config = dict(
    d_model=96,
    norm_place='pre',
    init_std_up=0.051,
    schedule='wsd',
)
Each number is 128 + 32 x the weight over the matrix's rms, rounded and kept within 0 to 255. Layers, rows and columns count from 0. Numbers have three digits each.

# layer 2 MLP up, 192x96, rms 0.112, rows 178-191, columns 0-95
137137119155118159100078138153155107142154100106068125100120128161162052130160135148119163113180108136178061134081155162127127100151123132173107132078108121145182131109132161103173099178127166121107123122094117138144132151147157146085158131123128119069104109111126158121099109130092156151
131122151069095154142148089101091116112139135149074122157203155120130149154133099112149141127155144124127099093134158141178126121162179113193126120095100107145058112163130137106125119179137121151143074126120081212182142117142129175189100136113122134136112107141154137131098115122153125122
184139103092111098131166117199158098216180160155133137139113154069133120145145117126131090133127148148162116125148091161125164138107120136094145146165158124048123052110102095126102122081087113131128161102165138135150163139139147172125162083102136146124148144116166105128132171164174098125
185091146196098111192143146081140083098098073174177138110168114141168086100081143137106078110167093101136164106110094142132116077152164104100069188167158076106137162172096105141166140139123124165167178129151127172150125171116150138139134184135189156143093136150123183170046179161066145121
214127134089137095063097167136143125143096136155168112130064098149130094099080149145143165164115112190093139078124126085126089164141160170158134118087108163106125169187151131152166101095121103100129127126068108121119121157160120106151130094099133190044141114112179134066119154135158173099
118087124103132091153146143096120156144124119097166225070135149159168114142128091102146118151126101121113133140144125057131138166151120135125138144114148115118151166130196124147153121093134117160128171191093133173148093071136135034139126165095146080134149168131225158131130162182155131134
103170195141142089117114119107134117136100115116107174178128116130130213104162114138099131090094091161150203166099094189111099101150220117084123100106192143085142117131122073127093081149111151160133159135130092119111067073133129077043140150106094147087109133156150070097112151129091130143
128127184123180156107112106121074086149100069178137130150116145112146136151100150152130091160210165202148175130108074121159138175151175112079121095108131086143147104123042120121101071136115140192131132103128105114103158123137085081137106190164143087058144113144142125151161076089120132129
094137151168128105114121045122095117079070150146126138111159124092117150137154166113132122130144058126124090138130151109115141134104136123156101144120085082222103181127115138102159112104126171124098134113122118126137121148133142100190162170133045123139158172159119104169141104063158080076
164123096147113181159105133138214132116153165117163136132111184184158149174116126095153112118086152200209116080104152120161155137112099129154090125125166155155159098139089102133100139179106170127122137093111144143098106090152124163167124128140102112153123117124178082123125176201129145093
150163115164116138182108096137102118206065084178150126091132122095144129120117191096098125192128148095124085184150140108157114132111103120097168098148088137144153102138090090182139047141152106125146200113083130105123127114151176112072097132117056162129078108170105107149091102135150133092
155143150125076127145151191177109162079143175112123151158139156126132130089163092125128139118122103070162151160071109130077117105139147146097130141160079114122205133150180134143131094118089154123142119159158092183186129069164126158150177091086139115148124154127138112166162110117061124129
158098189083142129087116179153193078129140177157186115089096096111074134218119153142124094134151100136059140112126108180078158145111116106102155128154120177179094111150119104113090097165126142121107117098149173156169140074106103059109132123125106137131064120114118143130065134113115111138
105164124162187165119167112120075138176118147170084075158171171170099146096133163153136107164093137124116153181111163144169134147120117117120141180155095087137070085152062117086192103189138123155119117096136113152137149107124208174136130157098092097125057137065123163206095121058138110170
# layer 2 MLP down (transposed), 192x96, rms 0.0768, rows 178-191, columns 0-95
137084152177075138121122100114153069128130114108143073044088150052134168134132177097193121145188172124145077141126168118061097143112154123118109094157151142132116119182180175151165111097082175103146098130103084132111095184131133144130132141120145163090113131123151067133127096107187134163
095100112189108110115117185093173141199140155105139155124121117144122146116110092144093121134068135115108109106151098105126149158160142066076148154128115138153141103095162086140115088068111160117123140112102163085075154120136059140077093114113158109138096148037069157145098170130109172151
135085133123101060158103119137129185151132143145126111173137119170083166133181096161107116104181123118165158181199113125122117115086156155203121162142091145145155142115101076092157159082137102148148100158138127142135158153119183141171078087160109139121082115122156161118095098137130143142
109178170115134159124097101121101150171151165095111172177138130117141148211078083082133194162103159132121169139162087126124131182096155124121113073106097187120116072138165157132183067149163132107107170131155146162166150143101128111078171077157078118091151089120158164088128118123150187121
116115076076134123104140163184156172104154146150106134135157183114071140158167083134120167148116171141117093129066122160124154074107146079163175128129098081163170082130175113124112169075151139144128093147137103099128102096104117159177176138102102111110100104128145092207170088099150138132
166103124163119110105187098153105104166151113169085109192148145137150147126205104144108075142140127121046118133144128085143118080114117117137166131132144122145120078166117119138136137107095117146122104107102140155149161118098102126124120082103087066110151127041136137095139058083145153129
150139157122113112137144129103135102155109114103089128132115138165143113148146177077113065067158113161146128159084084107121165159120134187145117037142145143131134129095166105161123136053111143056103147100131084122085143196122076097088155135082158188142102125147099158131153196121176066150
151141157158191196123104173147135134175140117126126140111059109141076074094169098096094089109143176108126060127132160135147173113132205168149132116118102164131130141097116118115100071068183156104152154146092095149122134157141105142143123166141119203139109069177149071186144130141116174163
059119190167115162144191135182116120144109130112081098103123144212136093120116127191190092066095120164108115092142155169109155174117145113120145107100146132112163111156162091116083145142121160149124136129123125130047136134133129131098182110099142090129143139129175166162144148193112104076
118146140120106079131172137150124150034159149126124131142115089129078116130125116096119090091151114155094102148144127146116156068117132105108225104148102121121103127060088212150054082144141101117134148088110125143113158119146110200133162133081177108129094086137080059107108125134116103127
138138143096108116170148168130093096076134158146177067166160140092135144182131142128106186117178123156161135145118090170068143135135141092133147151148148157102150096120195135160081176072109111139144087052141087180145115094171093084142179152156122112094125141142130156144113135112086119081
189163114068054072162091149119129145112139097127065128112097079132169137136088127106122102143080142156119103134109125103157108149153143139105091155137147164146169114128153128098162161111155157088200118072117146171110052151129139141086109090083103174113136105074224171138114121117107101159
083112139138079087165150111157126112132100120067042117158127130157201116132135161137131106129123145137145161095115129130124139089131209135151171157126098127110127135110146130173120150101109152105110098166162142110048156126159117104132108145153166135161106082179117133131196113159114157110
101142159124150153126118126149115089141126165136166092083151177182091142092119071143137102149150135122127082106168106163124110094149129120140129115047146099123101121113140140066099150056088085122137147144113101065199086168131127071097175119078132130066116106118144107145184145194142069062
# layer 2 MLP gate, 192x96, rms 0.114, rows 179-191, columns 0-95
117110114140050160122143175129153098117114131105139118173095066078167129061114119107071139117138190205090168125128124067098118121144110114150125139133126085122139109121157093132100097134108159052118107108157140150105098148076084150140099190107127111125077096115118065133121136112094118146
167101086110118173116153109138171197143079171150072103098098151134180102042110169150145089161090132161073120134123151148096088124156118161125128115137125124122091108109117116106147118131139172103110095121091156094142074101122122163139107138129125144080099161139102135078115147068135105083
113103118128097123131137125102129181131119124156138100137074107062169140124111114074136130085128149108122151074132118126113153141087165063137149086187146128140085207055092157113127113142084086075136128192174046117083141137177109194108114175122127098115139193133122145104157145153147190113
161111124131123103080130136117171100107181227147133126155105182123113092090123080141103135090100146143159101109127126086103181130198140095075127174111107202127096100091089103129113134180130111128133148129143174127080117153129126140187103100184113140030169150176118094092100138095127124155
132085122121183132145108192149134098087136146058118168113106100117137153122109160076124164141124126088178101122188118151130136165103151123144125166157124096151146093098138085111142106086133142171156143143110151104125113095071115136170128118136126117151129118162119083189155109127102109091
115095061111061156162063151137128158156100100136101108100165136177072146103172143074116070193123127159169173135096214076162127150086168119157195118208085146086096154122123106134099095130111176145145123133154064110121080115126140147160148156108157112159089059102155128147111108094107125146
117144153173107029114122127127160121087099087056133137133113120077095134110134172147107125098154154109174124113104146150134203122152106091163133120131155106162090081088125141116162127110128125151128134106176129208066101145162183152146145109145156116102134114122111189135161088134174168161
108141097145162084163146099132080188062146165118188062145125097148099182203071083089136153145172109163155122159109116148147091128075110161110153157166126109095050167155082106056148186113159162092145140088135130137155084103136132136134108126150152146159153100158115103024174126091115133114
117171140044139156168136091129126091084048144113131096162189141121102154149138149196120159176101132133147132130124125092150115096118168144083191142193080158075185104126133152122098135108143179136131134080093186111172125165138126200120111138151124182132125135150153101096090137119134122079
049160133093119156095129117077133135102130150183076174079112095162173121135116117092134150196145132156149136184169107128082098103085090127099123175159102101062156122097111115154066188168079120108162071121145118095096092102108082125114122168102176114059144104144095144140078124164143151175
125088200136112146131178164124101142106096140104068155132114136121119165056097089088115164125159102071182154138147100076213162109114138141163115133143138093164126176069113119096166128136080170122150128123125118118110135069125128146110186107148135100152098165135123120091186118138159143090
059110136241097141180185068122105111134181133152111106184160108135144133143206121141119120039177147108154191137164178137121157075127118173134132102065126130034133122116141107145127179121165132140136124130124109140130141152102149145135127085145138085135094171119115134149136118122129119112
146117144152100140161140117162119160090142131100158079138149090134144167148126133097114057146184119096160156094138153130164071138125168082135144127104073139157141116108116104103126121079151046092146127115116057066124184105199170152138077121126097101108151183160163101136120174129131133166